From a checkpoint of a small transformer trained on Wikipedia.
Training: a variant of Muon for these matrices, 11126 steps.
Each number is 500 + 25 x the weight over its row's rms, rounded and kept within 0 to 999. Layers, rows and columns count from 0. Numbers have three digits each. The size before them is the row's rms in percent of the matrix's.

# layer 6 MLP gate, 704x256, rms 0.088, rows 490-508, columns 0-255
076:447477486499509471523511460489483518506525482498496522492461491447513480514457500514498462523481537525500504454509486468517528520503480512489490500507517489462521501535482521538485509479515517541587499502494483465524558510540513491490501505443562547496523491533490511496468456463489480477443508496503505431550523502534473564500495490517519492479522439495504458541521507516493513498505520462499486498475493454494544513489518505532548495483520495533496496507469485477497479500495533494469492514496505497491488538518474496480533515487466487528517557497497491478519533474519510467524514503522463488492529494490500473479479512553483510559487499493460499475551461507508482528482475513485501496473519500479489491467466479495505467477481469470508456525497502498477474494503471
097:493471520491477465478506510461521470505472520467493471508513487493558495447483467524463481491489549550525497513495499476464471480499555554537487473539488500519522489484489494481482530516511509487461511501496479466480509504495495513458429497477448465506487504524508488499499464481502504487492513496485501473478488502548482500503460525496480492567521494525510510525490523533481537497508509494496487474494469459494501573550528497504489502496469508504518468536538501502548488516487496490479503548465533505506492499457530489513495528499510545499506480516500517523484498497504462481495501514488483528471502529469521515514502472528482523518480487469515489513498533511542522548547468488514554490504537550532463529475522489525473464555516489487496487485504449544484462498445488
109:490494486440526479463505532533500498523485526488545505471509511519497465518488511514515513521494511541495514518475513465541495506510454498530475498479473565484545512478474482483458522538528507560524443444556504474507487471523492549523527492488495483513466477534480516470519530492507489519469532531430507555511500499490544526493520508503523504528510534493482503502494502507514461513502471523486501498511501490484531531528523533501544496515519448526468479512526500519508520482504477468547499477481482483521501471504494517536530473478528492474518524503507467509509456500505494488557534522528478501524463510492512568443485489467465509518472501483540512518532500482515457503523517497489486487494499516466477477481512510522494481565500483511518492490514525539489461479491470
091:503489484509543456501473516480495442525545494495514506502478523486489538457506493522539448528496524525508542499537534525467548523518488523483519540504507489530508461480502495467483517530446497538529482567491500519540466485525498486465498472506471523531476478493516488482490553469496475494487521480518474454503457458541490465553474522476495526501494482486518528475502474508497453549452480515527475501496473481493501470555444472478500483476482522486481496517495506485448486499502510470505494468504466500449503492486497519499472505515459521528506564574523509516510470494507486477516491504493481537501495476520485499541485478500492520490474520488504492491481520475529465492474519483507457488514449534498479495521513513468510494472496514507471523478506496508460503505493453
111:506512474526513483511467498553485493491486530498479492496481508481465487508533501512506510550512466506540493546528504486525499483503493515484482473434490492517527502530548529482490496521458497519501439517550470520533512458507492457491470509517520534509478518484494572532470546480492519549498509533499523506445505427532476515510475494493479503487475549496518508485467567479500521495511519489502526479538515561500541499506509488529510501458519501490499455484477500496515500473501555540523486483454494478501494513490478514497432522495483527518489484485491456448519515500460528511519458475487527504500466516526485484491487538500481470495557489459513529479543481500519501513501466508495482492459491486459521487494520528501513513509514463506516498513516500471484499481530470
099:524504507534461454510489476496503507493501491460492515509468484490502488517505504529524465486467468505497492507470515510512479531508512518475504546527473511481520526472513531503465502510487504513502511462473530520464441467538503518480490470458510485515548543509494507438489447505521530528488496505501515450487523514515472455522436473518527482508524537466513531543512534488483523477498500494533477517457492502499515496487477509489510503471497469508561500521530508513461522499497479520498523450483488483502505483455492504510526467537496499506495472516484489453494530459499573476489480496502482483459458525561497485496484530489496489487540490509472560516485535491521507497476518494512448486521509551522507541503483486475425509459489527513491524514484533463483496482483551
093:545492461517492505488474517479540486505493501480501524559541500507537497489434494536528544511489466494513480478502501550484508471487531532471508463497472495494511462542486537484505475523514478516520493469512513506507557514472481478439486462432455496499536479502514478512529467484512480532507492480528562474519436482484484536518499480480450497471496495489522516505472484515489547497504530497520478470512444456528527505480482439513489476513527518500523498487511525499521491527512481438524497498458479520509490454517498495492517530472528537522484485476547523512525526496507546531507482540515525496506522487489469488495502506520487464517496502473496508490515491506525502507458518541522518500491476470482466496487531510476538503524476531487522494555528488458479501484486498
097:489488480501515492508500516497484474487499526455480470468474502532552486426518531474519507501504513493511484512498552492565479501518456503513508509501537454491496495498510469521479511471483549495504506470524501511451474507476544464518501505458479465412503510479505491441534494503519523505475544529505521454515478500473534482493503509473465505525480492500511466527489478495576510515511531499523502509484518478520506474567501529498476492526477449480485477476521494495513506476499451466518461507493470491503509475488500479516451557474491490505506516510484524526509505532464511534484496489457465536502514511511510498446458513497531501453478524519499494524499451514526486515499509488505490512497481477468552513501468495526556513511522523540493494535496475520525490472488484
113:504513506487522505505500527497481491459501509535527593523436468450514504513510542518521506524519459478508485493499511533432516482481487502493469495498461461535503498502541446518485534520515483497519522452509519504552527502491506472500495508491476477468536519542548481511484490501513499486540482536507530499521486497438480457516533475466531536537523546502501512509454478507494516515486527492534519540523508506494518490465502543504488493512502500520486506472534475513488474467483519498458512475520438470517470490497451508487491535529509518490473446500475523470484496480499445536545516471490499496471522473487484533480442494518498518458500455509505500489478537488523497508483470518483539502537496474507529503492501477486479507494508520454497493485516498473506541516505495
107:497476473498464494542480490487470484473519528502513532538530483493524479535458511484490499535517505495519502507468513477518469501517510475517505486506486486500497495535567477525503538515469512455496472463476450533517525584489483500485528497515472471493491481499465526486512535479501496514464530518513477528521569482477535472491499509503494548481465497526509558533485511470528502507494506483474531481493462491525546519465526504514491484493502498536504463543546512526466496502523475537517510512463525483515540485551498481524485488488531508493497498504483460527539439514493481464539527495533520517532500461536477451505483532511515510458523513484483455508512466519505525507476491475500501509473493496454543464458495533493505493507479529496515551502515526500509496513515451
107:531494514508465496483490507485503511501506507547531460460531479519483475502486531483481501508550500448440476543498497490539503544510501485479523507497535505499511511505477546480495509517505521531505471480563466493506495473498470480499489477506534448493535545487554519513527470495549525503495490487446468504486520489478529509548494512494452487474493506550482514525442516519476524513510490529501501546526536491500491518497515537549473495521562525493523497475492481538495502503506520465480484488502488493480482501517500503505520457507500539462491475483498532518472457479498491522483489499526484447592525518521506494503525483501498525529543490474485441558514463482512502490519519555510479483535531525509479515498493488480548491477517491490490506520532485501530522500492478
095:510495505473502478501495523485474509551462473482514471482522554489451471478507490492519498474465490481511512538537506473491497467478482514486504482485487458543486496468493518462482492496485537519485478513482484487516496475521530475518500482473501548523497486522513506476525522469415462534472516500487486520537469511505465527499471484521502479486422468514504482532488528477529517498510502477465497472519495556513502521486494517508514500500475462483517544524485484480486502490536522512532521527510487493524520504510537528465472503519510479516499474494466473487512492461496531505514458536544455483490510473468454542540450515523516459488581500499509430508489480512479500478509502530513470515491486495472527502497492467521505471525465521499460469486516493444506520458491456
107:493498485503540488492513494534515488525519487484487507482478488515524510468474497529495506521481461503438460512496507524546537484517489469451488510507510515514484496487521421469512481493494498472503517477485501501494501511465453548487435495498519562453470497508505491508456465487506484511477512488514508517444529493518506516503481488473526500463498494453499499477477493501494485526525503528475523523486504499484522506483493486488479503525555503490434526540504514533530496507498521460552455518483458476526486497524518497523474461495531459471521504518507492496422518490486544510519511511477528490508470496508542512481502517529506477480522506548547481474505484487497478451501495503477499567491535478438456535526473485490520515512486493509506513516512492512505472551538554
114:469506528493472520495505515503511521489501508547478499515509509551488517519506461516471475498469518459485522496516522509532486524498561547558477530506520511498521463484513540496459485512487541472513440484496458502494490460507533497486542491472492515499444495524520505471477469513530533502510522489515457466520481519497497479490508474506502500485515494489492534507484538478534471486450474454474517474484470498476483525495522512531508488460513495564519528503433521506484553494470517515501533508497494486547493476546480510458528489488574522491514541491477471517468497541474509531506517533511556534498476506512497475507556525476474496500529482530542504477488480505466529515484501479489495509504479531491470500496508463503501468462516531480521474474501514535490494523555483
078:486507516487491484464522503446515483516545499530492476454484474490487514491512473477477506505499513555507542467528500536487509459481499517516489542528505536464486514465480494541530504494511453486532511440523501533485492458484501494504493479504489504455493526492515472488483491493523520474466489444492529507483495449484500441515516515501479481515502520510509469475459487488501470484497488533494478521483505516514501474523557478500473482466497473497509544511465517495522516444501534476455499492481523528481510491455502508487498504528509486470494528510483497540501499402460509525462498522524531521462520503489477508520525525537513487465498520526485485527504510500490506527507482471509559491485463544460508472503526481469472467494502506525483491453542503543502541521437465
085:441505480431474541467437493504542487543489462550502500497523492493471483449496486494524540468495530490512486496498511507472510507495520517461514532482477517474502531515484496556532545509516491481464492509498512464507511502544458475518511494494510481512490476502440454514494504507502510522519484489530517532503529502474509498492488490505530466519489460497516478508502491447477472517500451476523522502509458494465592491518476486497441497469463527456511473522518475472480469500466521475486525531501486453504549490527502523523486503499518477449493507555524472540513495495520487506491492511492476529484491535465516486505504544519510511516477488476471504502473525561492498487508503485509510486490517465480528460505482444493510511469527476501498539481514514486489514462514503
104:487499481506506514570496484507491538532567459500461492490481456524483496461503495454510529484488535452485496460483469488511528459516542483506487523448524507492527477469522500524471510507471494522525468499505496500513473488460524498492491509509485514511468525497489542515505474514491554494478482481510492489498493538475509529499503466501557481470488479483494537501512501507450484504487513494516501521507515490498502532487488495549488520509459527475477491486447472516535477469511535486540496463521456546471500507499502483507514517486523484468469507489483537538517521531525491490470600521474490462487502483537535550495531492522507473462471491486471500547498470450489499517481512495473450502495482488488532497525523497479514515511498472503452487515523484517527516554535533
092:495482517465496520511449492490515506556457506492520490489484493488472524506463471529470471496530529521488508480492483520527457509459525505494481482494501488481525501493502497468496477440472539531497500521479510526477483505519488484515512500498543512465480505482523490525533532501487504475477501496529478509468481483545526520481539494478488526514482510480504561479473510489475481492498497504508469484513509519479481504496475491492473517470503508506480499491541496486475508528539463491525518551474528459436492539479510536515508501499474479529464469470586512505466502476505530508486469485513516512501506555499543518495445484504512490524481462513506462519491521525498460487505482499511482538515512498440539561439501565480525483560520496555471502464498497468525518508520540
105:497487532508530471511483494453466529526441522500497477506500540477488496500517501517484534528540457518526493462492486496502488532485485540496486494466510467517472537479506516501511511494512482480556525519459533499474521504526537496527432497498540529529459500526537475498531509487532523522517481459463482452502466509508504487506443509513472491498550496526482506511501503518488474483505455513513482468504482476473466531504539495440499451501486516509471532490495541474456526520519464506468491504538499504467479529566514463500495548455513509515512525529491507449517530538489550544498479502508489498535503462472507532445502533532507493496490524510507517467563491474483498503459483492526527516479518517510479498503475496506494491504534484480485504474490492519506550505505522
# layer 6 MLP up, 704x256, rms 0.0864, rows 490-507, columns 0-255
075:545526510464488485473511525503496473478480506516516491479478477515525489464511519552524522515523499503492466506496515512564492522504518479506481506514491469535472528498490519492512524506492518528441482486541503552524497491503502552516522485519449456497480474514518463512527450559533503473496522502477478511530497514480556526457545505510476486509505487464502477514521478508461510506514468535495496528530517522491421537527498514465506529505531486508502489553528482474477484481481532494531531493459475458469497512460487518494506507560484496468487496481508518479474502496524524539482490534524500466486469497492505542463532568483498522516520459535501519533514480481494493541497487479496484488523574504469495529488506522499529505487511504526524506510524481443537490491510509
094:480554511530539485493416496500478527504507441524473513472478521477511501502526483537518511485497530493498483525543479471528499495547518469517507546444495498462525520498495480497526507538509520501498417478524498474509536483509439506497518505514507489515496480478490481515527497545484518515523518505486519552497483509510509509480556497497485521517494514537521517493483496492519502498483521456470522496509543491523525519501531493482521488516491498509487511494524529530507518497511528486514477463469463466565474494516512523474483493498498453530499530466456467527546494523498459507500478503513511499521528547478505502472480520476504512522533505525529493473496492426502509525537457480504496467573497472460517502511505493511505495487441530520501515464511496495498489515542444
106:509507501613520529487449474517491514508499498507510551504481464520478481511468546480489490462512515488502489482484508519495502497506481523487488461498541516482489493492486531480485465511446466475534513520485460510485554531515524485483499470540507517508478549484494481478472529495511542480511458457504478524503516517521513511515486540500506538527480498485528493517509493477532483517478484540496476506516489506511507514453510491527488499446540521554506505477475500500507475469472456506533534493541547503515499535523544458474504508524492471474505521465525477476525491458511569538518450523503466493469440491512527497505517513507526473507530525527494522502511517504497468504514487466530508493475504510498494447513497533486501492505531498499484465501487572470470477501497492
089:512500468538491475513525505478490465539472449503504498490445510453483506487458502514545517533522536513507524503533470536497467538538475488526461521486513537550502488513464552475506511478491495542521508505513487523530483506486532503454502537570508512518511512475490489514479509527493485500445495485470491506510488546532485471494507532517535517490521476497519491468470531498511558486452507491448433485525491530512489473523471523494494471517485524459524518493477476524480520498508493469495476510503446497513457495503496478525485495489456484520550518531497497492514490498519422495533485514528512507518533480531484506496472485496500473518485532480556477489477493470507504510507509486540489458451519509503471489524528521466508497514478529506500482546520492502455533537512510
104:531501498511493488498494517512450476487508521481474510484510494506491451527541480519508496497488498502519489532532516510554478502503509475526522505486457515468457474533494465463500479509500491444510478442487483466505522485519536517470478440508494521527472501477519499557489526491509438444521525510455487574472516480445513499500517528500466477533495507498486476495519455493493504495475478513541487525530492483474528459531504483516511520537499474509471472489466468523540510455520529480506498533518484550496476546532515513530482474459491523498503487469459479502491494558480499475471506504504509461494448487516497507492503538498495508477540494539531484487521497482541513483521482463477519463452468480485501506510506496523527494492504526490472461520485467493561504472513510
100:484500492485479486429535482518498534524550472503510494552502453498530530507513501487499518482463513515496441480545475488472488515466525524515507502511509507527513497474495511501517504503526495532474513512482478533532536535528508501500488498512480503492488507475516468514474509535526491462536528517484492475469518495509503499514525553538521478500490502483532550505472502453473536532548477549525522489487515484501533513473495531509418487506519503481513499534471495478515520458488484496493479474506486487512454524507531540504471460517479487515479507497518514495525549494504459546489474520490490487529583482491508473492581485484497482492541466538505511489489511519468487501485495493519542509478504481466534460482480495510450536508476531508532491525509560498487474508535517
098:476542484514480488515529505502488517437506455516473500446430538497529503473466448479502517478483480509492435508500515520506485585519468485489508497544468504524491521477506462486525512532521504476541495495492493505470538519470526480517470470509453520533477506485443481525485494526526512548497517518478488549488514515493465538496482521471506470552528477499520496491492457501486512470493511520472541548514513504526528509523505482520493532488571501489484459510490514511498572501480490498491517478546484466502509568513478491487507478510483474520494503487489502477510504511523468472460532505539469511497503454509507462504548477486506494509501532509486512489506458483510495507560496471473525501531498494519531520517505499532490496481487480480509502492522497488515493454487512
094:473530509481518500538510497511506469448488506499436466483521476526513480462517497463542512499487507500490537461492504498529501516518447520496477480470542496480546450483521519524468451508516528514502496457511509509453484513472525482523508509491484481487544552499481478461540477509526519433478539490538511503543527493501491506502486534468473494539486513517539510535469477481511494500529497516488465472512480470539511458522500487513484501535448522488485509462521473492510498480486458494494483523501485490484453492530493493517470529461508461509463488557468541517496505549502518522497496518502495540497482486512523474490500512509514528437444506518523483494490494502480489483508491485488457503453476455497554464524524514501532497499485507509467514562509465507498489528478505
109:530476559535542495522486548490492553488497541489538506504525499483522519525497549533479495504564521530519492512518491544439504490500484516487501503489482530498502536485488458504571496527489501475506483523478501510502492482482508486547464551483513468514509532527520508473470527498521522505536486488525493480523447503492516496494512521511460490463501507515481510541493474502466477482492520517514498526513479520484471474502509515532523495513496492532532494511516479499437485500503486465464489464499460510501573473475550489508532510494514487521517489476494563524515499489526471463539490501488475526511510535458466475524511471531534494461457471476448488481496505483494483531565506465463507502477510503535524472478498509515515488469477511454512520527502509468549516489488506
112:463507534560512477515462462501480434498502501493523511479499511483537506499541480513504523485447490532536467474539474491498513484530503534487500475490506501534471487546503510473533511529521491464527498541492532480500476509488473526490474476548468485492505499520474479518497511472500517508476480530490512479467517495516449507458519479517519521464442493491471469493523519501500562494523500503498467519464541492533544503540498477477512511465456475472484510526511465537537504513509533446487475492469524500506450512523526514460479475500447501469504457515506520477452480464491497522520530503506487506500482478473467537526509500482479458521484483494488499503464492526511522458508494538499536496537522530471525478485502493576487489503484531497504518548481504502480482529454483
112:499508448514508508501536508443543509471461520525530501546486508553522524494557501494504466501495486485474485517522521497472489480516463555525485485513492501484506451509498497506492495480475455531487519498511490501520501568499465491477518500507491484544535479488487546512501476490529507487490496491489531540465518496458525476520507492501484520557470502520546506536522527487490507443547519481477478481512496537499523494505459474521499494478482520483500502495488529445499504521558554492505539540475475511472509478476514524492505505481502509531514482473493479514498522472440495493449547504482509490472463486531526499501502488454496462487555480541496533496484452488489510521490495500539500523502489471538524494481509467484507541519537540463467514494460475500506484513438498
097:512494457523485489520450512503508479534472480510467524482511496495506490486490485501504487504498527516478509496467506493506556503515529476529511506525484488521581472561538469522501511466497467474519522472520541537483527510472529483498493490530463449484488501513474506523488484558525490527524507478477513523483524516483527489496467476479504494513498517533540528476526467517468492491438524519510533479474508489494507500556511448514489509467436453495495487478477569515524505562477498509500515501499503538483457518468462546519508481520528535511512484496498512526510475517538509502485515459451519480479538490513472485470535528472515489525455532501517530483512523470507516480478437475487475483479500513516533513496472487488483463491521472529524477506497524552483507508491513
108:487506527530509459482471476483479506481470487529510508484457470485479467474512519478502512501513488493502536517547495501485484485508515524492496542502514439504474425491500490533478558504506491494491461490508509522513499502542489481503540488506517485471492483497513539479537546543497488490472533496516494468524443495484477446493489477478476528548502483505490493436527522496432471482457506528485501467518498503481523507512453512519473507519468483487505493518570517515493506467479497519453530495487477519484491483489478483553530512553519499503523464481564512499516493522467500522491492498506472509490521534508521527480519518501484537485504466466477462478500519514514536503490517516489506577505483492505510506493470460477474489533447514512538504455487475529526478559504514
114:509484501492494499491493504526528435492479481518465500535463486491572530452493476465468494477503484462509454497479495516496466452514524514526529516486488506462493512484472524517496494522525508492509484516525438517505471490493496480477519448524564478529508485468531533452480522453470535497508499511484483497469454459510450439509473467545496523465491479498495503476493467549519476516485497490515502481517487498476485497480488496478486479512501508499537493477507482474506528515468527481514509470522511498495486532507504497502501523476477537510447473497499509515489505519473488489451497553525535524517507507490523498511484513486502450504502497545493471549528538541492480487515483503480529479565476499481523491446509442469547482523519494525505475504504478496512452471547484
078:491494484531491460507515486522508547501541523505506530526528531526550513495508533519510460525490442425506457498539479470496512481490472446529490520476530544552497483488512499501510473486483520442532457507491467451496491519505496533483532492493486520459470518500473541499516488511526487502502504549523508491487478516500507534523500499492530507482504500511484526530479505540557516466425510491525523513520558503503491492473489533497489530479499512525482505473503502505492497506494437506520493531506469451484576501479516464470494503541505512497501482481507494472501511517536507518518463479471491478519499508510469468516508478487485516455540454523486484487519482487508513464501492480501562473473513510485505524501516515500483522503514525479503528515478477455495533491504577
087:531491506510494518578484474498482482540494481526495467472516473515470520520508503525594525506509496502509536528529493507473496514497489485522492508485460517527532490490484490483451505532542490509499464502479476477517526493542505493494492529480505512465506476486447481495482528502516471474464478507467489494465492470493471477500531538464509475544510475499522506502494481452470510475531478511493492500484488530520548522528496516503499498536492499516448502496455458495487488521491526497495472498498481467503545463522500524464518533477498493455456504548524497553488546498506534500455483528486521497480498565478527480519462524478524539482471464445491485489515463474484481500485498470539524501492491478502497438491466490487519483462493454460504530470478504499505523532538508
102:483523508512517498499504523502474511461494477471475492482429487486520465532542520524536491438510477473504483507495483504472490510476476529495464472474487517500517509508503521476517517488466482554506491532513491531505525484477461539489546510468456485494528519499528482519495473536516452453527493494512502506514451495508514492569451520527505489510492468519470524517424488484483502520497479538507518538482523492492505489503470490516480527481524437533494485511563508508508485528497453556493507494516489495532514497496525497527514502556503577498479515468496481511541516554483506517491527510499509509537503495475466472481459531553500483486497497523516499465494490543518539452468483512479482464485470516509502474507460515521489539486484490501509503484495500454524504484495534
094:524467509489498540512498479465514514563489481460489500468520484506479548484461496475468499475528507529498487517498475521491468490432494518498490475475511492516474493499497501473509555521500499502491492468519497521484495502534511500486489471519476515481504497512485536556506538506524510542520515479514539502459524492516474502537459495492483492498477486497510456519488539468493471488487489499494475477502523496479482503490479488508470503489503500520529450492475507482508497504518506495521548523485541489468525561515462494511514547479452502528475513491524509478506516505511538499471393482551497520473484507510516534481454554485517501535521507497485553499536522524443520535450489476520461522518455496494519504510497495507492500489531582529460511478499505509486533517450512
# layer 6 MLP down (transposed), 704x256, rms 0.249, rows 490-507, columns 0-255
076:519489492498532485527509502490500520539472489513493558476513507482527507482501464469504520509489517481528515527456500508508473545480525505519499516461491513503507493545505501506511519495532522560498507489512518516511502473538523507482526500441514480511518509470475470521522468539487528562513496410487476494535501548499532512466482480537504476513504505517504486509493519494525480505553432489522502497497494525522491527499526508514502440478473511453496525518476471497496505521513523441493466500435477449485481542495494505506520446521502500498508542504533479495538563535514511521512500498517458507511495512493528522512504481479501486490532544514500541527502508477487547540471498533497488509518511474525459488534536471505504504531540510526498449479465504479512444522483484
100:495543535485524478478485513500495460440547466488526481531484500502479466508489491448527535457487471461475510531511517447498508480528539504488466503509540508494502490506485525500506507537487510471497511500502515531514478489486468523514481528461495519492454518484468502499461457501516480518499533499494543482530486487507546537481503507467454492521520558544484518491498474434493531510502482502509504481532501469495483523482490458524535507473474499486465499488474513471496502522499521488501474501465498488498460485540462517525500512459497531530514495492512506501514520507530495536482480506505501495455516525481473484467481493507510503522497510511503471528500439519471526506480457543529431560551503494448539491507545494536494548464474481484449483497469525489518494528524522
107:464511503475514514482461492550467548507499544482508518456542468498514527471531490511459485531495531532558477513480515488497496512482489496451525500502479519502544531483499456473512498506523504447486471437531515506496508525524528463472473508489467510518504464506479428494510499484474547506485506482479508484439545484517520512497449493523496491513502510496463541510502538505529487520472538484421505469477533516512477490543465491457511509517500459538471469489515529512505482476489523473487467480483476488510517497495490513480544496523523528518505518486489483493533517471514510455526502538493527478493501467531479534509516492494527494484493502469492489531499530534484466442517498506512481573491523467463479543469511511491516490497495496510514507501527526488510500462527516
088:502504506521516486515486517527527490500462501503447513476534506530501539494527523523496466494482532479504507539466521478449476510506538573477513542513504462496509515485531537532477502506508541499506541482500550494493491499513457509480504483508513461502508479548501544507474502480502491455509453541507505525503522514469498491548490495508538499496501482523518514458483476482464486495500482521514484530526486476482514476516488504547516518492492455511485494538489551487464504476499468472509575461544499550520493460467450517537502516506504464499487487481528520460476528494506514450494522485499488539529527478490526450434473446455496539478514528493481508525521521507537505545510518503503463541504503502486496510470487510523502502502507471488513541523528460533509489518503518
107:521477491479494503496484502503502517507520547498511478437525488519513540489471497547489495497524488490496461500520511492467504541500483488526505532521470460465520522500473538487493510529525543488493477466499508518532501494496553490497449487503512502485503529489458504493533522469465503505484499468473499507530524470453491536505512469491472513494513512479500513476476517491479502505499524494526456516535517544494512470514444481493491460480478465469467528503509495561479516478514498492486509469519514478533460523493483506475509525527448554457505488447520501522493538493466544474495483524481531467483480482459493449496552515470485538492516453496448529446496505514478472515524516448490448478504486504478513556556544529469519506508504487482489522470486520467476488510484493
097:531518514517474556463471517490490507451508524499487488468487485509473487502485508519502504475488535522458466484508471480508515518514492505522472523477520471492520491498467519542511468479474492537490543517461524572495514472485551501481528509475460456519509487452504480484516518508461531505457502499486539512517517442536466454508450503498461468524490538475500511480515501460517555541540452520523511542532501514479497532483504508515520477522499496512506481504523475398509533467452500503492495494488531537527486524552503530485490477486481473519485486466503495505478496495476501464489496453521521506473466492487498518493530489494541467515526502500473538471454482513492520535494480486474516478544499525512533502518487513485500463490505482489484531531469519508514517516489511
095:473447485472499488482481487526506472536518479517516527566511492526518497523512479462508448514484482492504556488495488486509486483490502505507492486482493508488493498502495498486504504502528498533531517483527532523509516462539483486481548521487512484448516517498539509515479538429504516470475493479512534458452506489480498510484495496545535477475510531483519510521480496515525469512499505492508471457460476507494474525495458513495470553476518490500516487495475431486480507535535490503514475477483520465464506446486481494535509466490514531516519504498520495519480480490481547511526488478481516473500524480502532513511498476502408503541499495499496536465492535521510515516459481533546479532498456507506542460496505458488542481524502513476478522521476499468420527504545480
102:515521542510473487538484493534538442547521509513448460445491529520471528513529501504499495491514547490492529473519503492502505520479521491499486498467500455479555519480497466505478483518460493488465535485475501520511501484476524509462487527453480506469530539531507504511487486467480511492518489505477467547497548477511481530494511493447490464534524477477514473510509500513511497492504456550512458489491447530461474474499526492536480503474515534527537509515483436481529488498472515473514537523470477509536525501515449472482479499440487511532486499536458448526489528518517548493524474510502477532440515535492470497467516487498487515483542479487478497493478477481494514491549464506474499503484507513493506488458515497498509501523547528513490510507502539496488511521506476
111:502497497527497497475532438495500498515491515466527458549461483537494468482504500545497525476453488513512480509537494501500492526490499499459495501491483536516508522472477548440471533481498516477501480524521478524489497547482479487509463472549533537522501503514514510530533461526502531493484517512488535518448497525476518523525530577494515451497510520537523499508514540519514523451482509506496518497508466473544529494535498504493525479527491510441495506526492486455493462520548485516537554519515533496486511524510519504473498496516520505498466503505498501503530530545546519513531487510501516467542488486494527525513527476499478486516471519579512489482472485466507488528527515537452479505478513540462506509502544489475515528542484499520499505485504519517532511493546513
108:456525497415465521491545506458479488482536501466454518539507511536466514509492523538542532500504457533457497522516528497475542475474511505480483486483490493510504522473497444522528497500523450511539460517494504506491525495497491533486536534501501504524447502476508479533472496481529505528460476506507500473492457514486509474528466533478476487515500481508487520464514495533462502526489523504492463514477490485530514533506493486501496500486499513513518532504485481527489519457489485488453496531438467513483469539499532476496515505529486510496532483494496459501434475497519481468523501511522482574503522465530495453513522472498535509489504484486495503503470517518555514507468504512478499510515505489494528473471467495496518528512493542498557530481457511508468474553503469
110:487481518501479515463466509513490486503472449537462520511508515544465516505515513473487506505512529467543510492511461484542551489505513491506526479512521510506513518449515516501487520516493485503479490471517470444497457448492523509537499476529494564517495472521549519491535524474436535493460509538483469535465456489509476535501548511505505521513524492493496461512501497503489494488512496468532488442501507548481481493519516542500464466526474514516479520466461532478533523500472457507534476509447480493509531538504497517518508493514519495530497526521534536490497499488547494499503453507524462489480495471502499585511515504489485478497530470548461530494484511484509506499523522529515480530521527513526530534474511536512494479525477517489518508528525506469518502530495455
097:475501483450534506488505533523514511456518484522485473453506494485534533501548531487527513458480485494534508497504511510498476520483523495505523521506503521494485479444492512465516551534503474492497505531464508474525444501490584505510451475482472452540476508488468492480558550483498469523530512472516476493488496478482489502539532491479486463510483463494509516474511492527509515461516475507525451545536549485503529526506505490487490498521499526552463530503520499509561545494482505496490492519556493528520484481515504535512488544526489507470481470534462532465535504526466520465501461514481507545502480523484483506478504497475510485508522489504454513505494497532471498481481493517509482469488482513489523527484481514462483529569487506493491493476474543546511489493493518
103:491517506521514507527523483474501506559539480522459550504467509481496488502484543485504486494460470494472484493511520531532498426513515495505501464504509505503479537517521516510484456487488494468524525447455476499488482520499488497526448477491479508495495462520506504505466489492490487495478458469474548532477499544515468518518515528427491544502494498510505461490505517525497471493527452505493562496498492462498483535477528505479513467516532515472532512489434491469499525522460495512498453546524498531515506488524527511552475471491514514482504499515526473507500522514537486496497513477490506502502497492471491482476504476519506473499525481534494493494528520509459539523494478477477526448515524495491492502519455505533481503476504478501496502552499565498417561466484506
107:512450491529449512490523521498505500486496523464495498524454477491484518496482518524541544527488501531481542509467476512487490552478485457545466483531542508474527539509483471515476531479502496493545498494505463469495462528490515485517513518473495494500483505506515465520528503491518520502486506472496491508477498522560499473498497521522515493433495528507505465481504502472532530504547487507498469515526507499491488501502470489503492493469495513452457531505524521473532503475531495443448573478430496502468496490477525517488465504445460524511504494504510522514494502496507510506510493495496473487525540477536503474518477545513491493490496525510423502515501507541519486508473576532530491470489522494508516516505462465522536484493490510485469492447434476512500519517505520
081:502533486487503490550489496490525534525457508503505499553490519508480499535515551541489447487474515441484471498558485478475489512539523531480528527527478469504508499503545510480513533498509523492467509450490468504463508519472514530508533496501530477513510521493479510500545455464479513540482464527505459467486528494499510489517509523512525501482488492500509506495541519542458510501527502478483475547485499504543527500489466469518529566502517530461539509506524502513496499534515499513514516516467503489488524526499539484510507514508517511534580491500509448485470492536532485493520490446539494509480491484490514450535532487433500497522478448498537506500494499536523459513521504538472501474486553502531515477492525534496487541516520472496498482506497514525500479502503536
087:523520485477496497515537529543502500494490499504508487500463507534519510511513480508485527533478467566519492474484498508523511476522489524480510508506481521553477508512498517484500438495519505489525495500504490483519516491505500527530446468537535527506497523492434523493461466507505517504525504429523492562473537535516507552528486472509539507496499530485522512478513484474526520510524529515483536504555567506500474484549487498508525520510498509495475534508523500440504514502468494470542491512509489477484493478494538480494473495475454511511547508557538540516503471499504500478528511509515539471518553493517467543480521502506520455506486520519540500524488503494510521531470481527500509510478447504474500519502514485459437493530507529471458472526494515516491521475498555
106:468443523510517497525514531483524477496503523534493518533507522490501516443472482482446482504516486527488510513500558462493482529531429492524522568502474489518485494505479495520527513510490494493524543481529515487502490484496483577504471450509529504489500503522473491522446462484461502508465493525490497503494444455506512526498488497491484483488505514507534505514553471514478515535489471452463506505522519482546515522503487544457509521505523495522484505517511490507518519495483490523468491477469538540475521472525490527510496505451507499547503469496500482473520469506513493501529493486468473469553526498504502517509455517478534476524460483532539483507504524497544459500466428477492485527486478495487496545468513499501526508500527526513561503533502481503523503477473494
099:477525469484505485447480506478496441469486487520492559470531490469507485520523479464559506539477489500524516531486504484516471507537492532503470535505461466502478513534469513487499461524526483487486516492509466468487507543493455522521507505521480458499472540484484498463538490505512498498512567524468524482506489476498505491477515531508498536518507489500496530505502423527492533447519521509484515471489491469469510510498479451549510532526526465473486506513472487517472485460495475493512448424503479473536533460509552494505510473483554488473477491481482473513479499500528498511544587484467486482516475518476498479483530492503493484502481508488517473501478457525516507488510495481504480485518530529509541492511481481533503495517499515487547501530499489499523507494488524